Weights of a small GPT-style language model, trained from scratch on English Wikipedia: 96M tokens.
Each number is 50 + 10 x the weight over the matrix's rms, rounded and kept within 0 to 99. Layers, rows and columns count from 0.

# up: layer 11 MLP up, 512x128, rms 0.26, rows 173-185, columns 0-127
# down: layer 11 MLP down (transposed), 512x128, rms 0.243, rows 173-184, columns 0-127
up173:56 50 43 64 53 60 35 37 46 73 43 56 52 59 50 38 61 51 47 55 49 39 56 62 47 46 39 40 54 52 47 62 54 68 51 47 37 42 49 53 44 40 51 55 40 55 65 55 39 50 55 45 55 52 53 55 46 35 37 58 61 54 51 46 44 62 29 38 52 44 44 63 46 42 51 51 55 45 45 33 49 54 41 45 60 52 46 58 63 39 40 46 54 31 31 28 57 35 55 44 53 44 56 57 57 35 47 55 57 54 52 68 56 53 34 53 64 64 49 63 51 55 54 46 49 39 49 41
down173:50 61 53 46 70 56 42 52 52 57 44 61 54 45 32 41 48 46 59 55 44 59 60 47 61 55 50 33 57 53 53 48 53 60 48 44 47 43 62 36 40 31 41 55 68 64 60 57 14 50 49 41 50 55 61 58 45 65 44 55 61 48 50 65 39 46 64 51 45 54 45 62 56 46 71 44 43 61 49 37 46 62 59 51 51 53 70 46 40 38 48 46 52 59 48 42 43 45 57 51 29 50 46 47 38 53 64 45 48 58 47 70 66 41 52 63 46 72 59 44 47 51 44 52 47 27 45 44
up174:47 60 41 57 45 51 43 47 52 60 36 58 55 54 42 41 53 67 59 58 46 45 51 60 56 50 40 35 44 47 62 56 58 44 53 61 40 37 53 44 75 59 47 38 40 66 47 45 46 45 50 44 52 62 41 51 69 41 41 52 60 52 51 58 27 58 36 47 44 71 53 53 52 45 48 49 69 52 49 59 52 59 70 44 47 51 44 48 50 66 42 50 43 66 41 53 49 41 50 45 80 38 46 63 52 41 68 46 44 28 47 38 35 50 52 41 45 36 39 51 56 53 58 58 51 65 61 48
down174:48 45 46 49 45 42 68 45 53 47 63 41 44 48 55 44 43 78 56 42 50 55 52 40 44 62 57 41 56 56 60 33 75 50 42 43 39 51 44 44 50 54 56 43 54 63 42 43 54 66 33 49 47 42 42 52 36 49 45 59 59 51 53 56 44 51 56 58 37 50 41 43 68 36 36 57 57 60 77 50 37 57 61 35 47 46 38 63 59 52 48 45 42 49 68 53 61 60 33 52 62 43 69 45 54 42 57 47 36 62 61 45 42 52 63 52 36 65 26 47 70 42 55 48 46 41 28 62
up175:33 50 44 49 52 46 54 38 50 61 64 62 63 55 58 44 50 51 53 62 71 49 45 54 43 41 32 61 55 55 49 55 35 53 48 41 50 53 48 48 54 55 54 53 47 37 64 54 37 58 39 53 55 47 49 64 46 50 37 45 45 55 56 46 43 37 54 43 47 55 40 57 47 42 50 60 64 47 61 46 48 49 54 42 39 64 51 40 44 45 33 65 41 41 53 70 39 33 42 58 48 55 61 37 56 40 53 69 46 42 71 56 74 58 40 39 61 49 42 53 52 49 44 49 48 47 33 49
down175:53 58 62 65 52 64 50 55 54 65 45 40 40 57 43 54 62 50 50 42 62 48 43 49 46 56 52 53 45 60 35 33 48 47 47 51 68 49 57 56 52 48 57 60 44 47 47 50 12 47 57 45 53 46 51 44 46 54 68 45 42 57 53 45 58 63 55 58 40 48 48 59 32 67 48 27 38 47 55 47 45 44 48 41 55 59 55 49 42 39 49 47 38 39 35 59 41 53 33 57 45 45 67 61 47 53 65 54 48 58 64 52 59 50 54 62 58 61 56 40 55 60 52 57 72 33 72 46
up176:64 61 44 45 50 54 58 56 43 62 35 47 49 62 50 38 42 55 52 42 45 45 36 24 69 49 55 51 59 42 56 50 41 53 48 40 53 59 58 50 48 44 59 46 66 46 56 60 44 59 47 43 54 37 28 55 47 56 69 72 55 39 40 36 58 38 44 45 39 58 56 38 62 43 35 54 59 42 62 58 51 49 43 27 57 63 28 38 56 46 54 51 43 38 29 53 49 53 54 47 40 42 36 35 63 38 43 49 78 36 42 37 42 54 34 44 51 48 67 80 46 45 70 42 36 58 80 37
down176:41 51 48 46 49 34 42 66 41 33 54 48 61 32 56 42 43 57 50 54 47 40 52 50 64 61 51 50 47 31 43 43 56 45 71 39 39 66 54 60 53 51 57 30 13 44 62 40 53 54 45 60 28 69 43 43 55 45 59 53 49 35 38 67 57 43 29 60 54 59 60 39 43 63 33 59 69 72 43 51 34 54 58 52 53 52 80 39 48 43 63 54 43 59 59 58 62 60 45 69 38 53 34 50 41 67 55 51 44 67 33 58 39 32 31 43 32 60 41 25 59 58 42 68 63 44 51 48
up177:54 52 42 38 61 67 57 67 63 48 62 74 34 69 48 42 66 66 48 56 39 45 51 48 39 48 64 46 55 35 73 41 67 46 58 47 80 38 53 60 57 37 58 61 47 50 40 47 52 43 42 61 43 71 49 34 65 66 67 50 43 54 47 54 43 41 45 65 46 48 41 45 54 57 52 36 53 54 50 42 45 35 48 24 51 50 35 57 55 44 39 39 39 22 57 51 45 29 56 50 50 38 31 47 41 41 46 50 63 56 56 38 62 49 51 57 29 53 42 42 26 41 51 38 47 51 38 59
down177:49 59 25 70 50 47 56 44 63 49 35 50 61 35 32 60 41 44 66 75 62 57 38 28 71 41 44 54 41 44 59 63 38 54 48 45 60 37 41 56 54 57 55 40 60 62 48 50 55 60 69 69 55 58 43 67 35 52 63 39 53 67 55 64 40 70 43 60 53 49 31 42 37 45 53 24 49 50 45 48 40 46 58 50 45 38 43 46 19 54 52 63 36 50 73 52 55 73 72 36 48 35 55 59 44 64 39 52 56 41 52 65 46 44 46 41 62 41 64 50 61 40 45 67 32 56 59 41
up178:57 35 53 59 64 52 51 56 78 62 78 73 59 58 48 34 36 45 34 74 65 49 47 55 41 46 56 49 29 56 41 49 70 56 43 44 46 67 41 55 66 59 30 63 43 58 42 65 51 57 29 56 57 54 40 61 59 59 72 29 46 24 38 38 55 44 62 45 34 53 44 48 63 49 35 50 57 69 47 39 45 52 44 41 36 59 33 57 40 59 47 39 59 52 50 59 38 54 54 62 61 54 72 51 44 38 36 47 55 31 49 47 47 58 51 42 74 42 54 58 48 38 60 55 41 50 39 31
down178:40 55 57 48 58 69 44 70 55 53 46 39 47 33 63 51 68 57 57 55 57 27 48 53 31 62 56 45 43 64 41 32 31 44 45 45 52 26 57 40 54 53 42 42 51 53 56 48 45 40 52 60 44 68 31 26 60 36 59 29 22 50 49 38 55 69 34 59 58 44 51 25 49 47 63 49 43 47 52 49 46 27 59 41 58 30 08 62 53 82 43 52 46 61 54 62 49 72 73 45 56 42 42 51 46 50 58 53 58 44 56 63 40 68 38 52 52 59 48 58 47 58 57 57 60 58 56 62
up179:39 46 58 61 45 46 46 46 50 47 66 27 65 76 59 60 62 59 38 63 52 44 39 54 53 65 37 49 58 61 48 68 48 39 41 56 56 57 53 51 67 28 46 54 44 27 55 50 76 50 39 42 37 48 70 61 59 55 60 57 50 39 59 42 46 52 41 59 56 54 38 52 33 58 41 52 65 44 57 59 44 41 54 56 64 39 57 50 44 46 58 53 45 47 41 43 44 50 55 64 52 44 40 55 50 37 52 53 70 50 51 42 43 48 46 43 48 53 49 58 35 59 45 44 45 53 58 36
down179:58 43 61 42 46 27 48 51 48 43 61 38 62 25 44 42 46 38 78 48 37 53 53 39 38 47 42 50 47 44 40 50 48 52 44 50 52 47 63 47 58 36 46 46 33 42 42 52 56 52 73 60 47 39 43 67 52 59 53 67 49 43 35 53 57 50 64 35 48 62 50 46 28 54 45 38 41 47 37 51 48 35 52 55 67 55 66 46 45 48 49 48 46 51 46 63 54 50 46 70 51 39 69 55 49 44 40 56 54 62 49 54 41 39 59 54 46 45 60 35 39 53 40 46 52 59 46 65
up180:71 40 59 66 51 46 59 56 63 54 48 52 73 62 62 30 57 39 43 46 50 50 57 51 48 52 42 61 62 50 45 57 66 58 44 60 58 63 50 47 43 46 48 65 59 52 63 39 37 53 51 57 52 63 57 50 65 58 69 59 52 68 52 71 40 56 46 61 44 32 60 61 48 52 50 58 60 49 36 47 44 44 45 53 42 54 40 56 55 63 47 39 48 53 37 44 49 51 66 74 62 58 62 60 45 53 51 54 32 59 62 51 30 56 48 54 55 54 38 44 57 45 49 44 42 17 40 54
down180:57 68 60 62 57 59 54 62 51 33 43 58 46 41 50 51 50 39 45 37 52 46 48 35 46 57 51 57 58 55 46 54 45 50 62 45 42 47 40 59 66 55 42 51 52 61 49 44 78 51 54 63 40 47 61 30 47 48 48 64 55 41 58 60 37 57 42 49 49 56 48 49 52 54 63 40 56 58 52 53 71 64 60 49 45 38 19 49 51 51 51 49 66 55 47 48 56 40 61 51 63 47 44 55 45 54 63 67 57 47 48 59 52 43 52 43 64 51 56 52 47 55 48 45 48 62 63 58
up181:66 32 45 69 40 48 48 53 39 58 40 46 63 51 46 59 69 56 48 50 37 74 63 45 57 43 39 40 48 39 58 54 53 55 72 66 64 34 49 63 38 72 59 63 67 53 63 53 54 63 49 45 42 39 48 50 44 61 62 60 54 59 52 41 56 43 61 49 51 34 29 43 50 41 35 56 52 48 56 57 55 37 45 36 50 38 61 41 63 52 57 52 42 45 54 67 58 58 57 46 57 49 46 55 39 63 63 56 65 49 55 67 59 38 65 50 44 47 37 61 61 38 48 55 36 53 50 51
down181:43 58 49 55 48 36 45 52 39 49 34 56 53 63 38 45 46 45 34 44 59 55 47 63 44 51 51 49 50 56 34 46 57 40 52 34 58 50 41 35 58 36 56 35 39 44 36 48 44 53 72 52 49 49 41 54 52 38 44 63 36 45 50 63 43 48 45 70 64 45 51 64 51 50 54 45 42 50 33 73 46 55 36 38 58 45 66 48 51 39 43 58 56 46 55 59 39 47 70 50 54 51 43 57 51 51 38 62 70 53 55 61 36 43 45 54 42 48 59 47 55 49 38 55 62 55 46 50
up182:41 60 55 58 42 39 61 55 45 36 32 55 49 41 43 50 61 70 46 58 51 31 38 33 47 49 44 34 38 56 51 56 47 59 47 48 64 57 49 38 57 31 45 52 44 56 52 31 44 53 58 52 59 50 47 35 40 67 47 65 47 63 62 47 50 33 56 55 57 51 68 40 67 58 47 40 32 56 46 41 24 54 53 58 42 48 53 41 43 44 51 51 64 34 40 46 61 61 54 70 50 42 30 52 56 40 52 45 47 58 55 63 36 43 40 61 39 60 38 47 55 54 45 44 60 42 54 57
down182:45 40 45 59 57 48 67 47 41 51 52 59 43 51 73 55 68 52 30 41 55 46 71 50 49 59 55 51 38 50 65 46 51 53 54 38 42 46 52 53 38 53 41 39 59 60 51 36 73 62 36 39 52 52 28 52 50 61 28 64 47 43 46 38 50 59 45 54 38 41 47 63 53 48 49 36 52 45 70 40 57 56 58 58 51 46 39 65 52 68 38 62 70 52 49 60 67 55 61 64 45 38 48 31 40 46 46 43 68 34 57 51 33 57 44 40 42 60 33 48 52 47 69 38 50 26 56 42
up183:47 56 46 59 57 79 37 39 36 58 61 38 54 50 49 50 44 51 61 47 57 33 37 45 40 38 29 48 58 55 48 54 40 64 56 48 67 60 46 46 52 60 41 57 59 50 54 52 57 38 65 58 48 33 47 53 61 59 48 40 63 56 47 54 50 47 57 48 40 53 51 47 51 60 39 54 49 41 39 55 63 46 43 44 49 43 49 56 56 56 49 50 59 35 48 48 58 43 39 45 46 44 49 62 51 62 35 32 54 59 55 51 72 49 56 48 48 31 43 19 40 63 64 48 48 46 62 46
down183:49 51 56 55 47 39 31 41 62 55 54 38 57 46 66 31 53 32 54 53 55 65 45 52 52 45 64 40 34 47 46 62 43 37 37 53 39 40 39 66 38 45 53 43 74 50 53 66 37 53 55 49 49 35 37 57 55 45 40 54 65 55 63 44 46 57 46 47 48 58 46 49 50 66 36 59 58 48 41 49 49 41 59 50 35 56 41 35 50 66 51 39 49 55 49 57 42 52 53 49 45 49 35 44 54 55 52 51 26 42 45 41 44 55 40 52 58 55 51 60 52 55 36 51 55 51 34 60
up184:48 41 49 60 44 77 49 62 48 57 49 54 53 62 28 56 50 32 62 51 51 57 35 45 30 52 50 48 57 66 48 47 55 46 40 47 62 62 45 47 81 44 71 55 50 42 55 29 69 54 53 38 37 61 31 59 55 57 40 38 54 46 47 40 38 42 56 47 42 44 60 56 44 58 47 48 46 46 39 37 51 60 54 64 35 35 51 53 46 60 40 52 42 42 65 52 46 42 59 43 58 50 66 42 45 43 55 32 73 74 76 42 46 54 51 44 44 36 55 60 46 51 47 32 57 32 47 63
down184:45 56 45 42 55 55 42 68 44 70 29 70 30 55 54 37 55 46 61 48 50 52 42 56 47 63 53 68 41 37 59 69 61 33 55 65 45 61 67 31 51 44 56 69 49 41 25 60 59 48 58 46 50 52 57 17 57 42 36 41 52 56 40 51 51 42 46 46 62 41 68 42 52 56 50 45 49 42 41 61 45 48 75 51 55 44 60 51 64 52 57 56 49 41 52 59 66 64 85 38 36 73 55 28 41 34 52 46 54 55 44 47 58 55 63 62 50 56 58 48 53 43 38 30 45 49 21 44
up185:44 59 56 42 40 48 44 51 59 64 55 44 54 87 53 46 55 35 65 57 46 48 47 51 54 36 36 39 39 55 50 62 56 53 57 67 68 41 49 56 44 44 51 60 50 38 40 37 43 58 60 52 49 38 42 40 53 45 31 42 42 52 67 67 64 60 52 59 41 57 58 53 46 42 59 37 52 48 49 39 54 39 31 46 44 56 58 33 73 38 50 52 64 53 58 41 59 51 64 60 51 54 51 34 48 53 57 72 56 58 49 56 42 56 57 59 46 52 47 50 38 31 59 56 40 47 43 56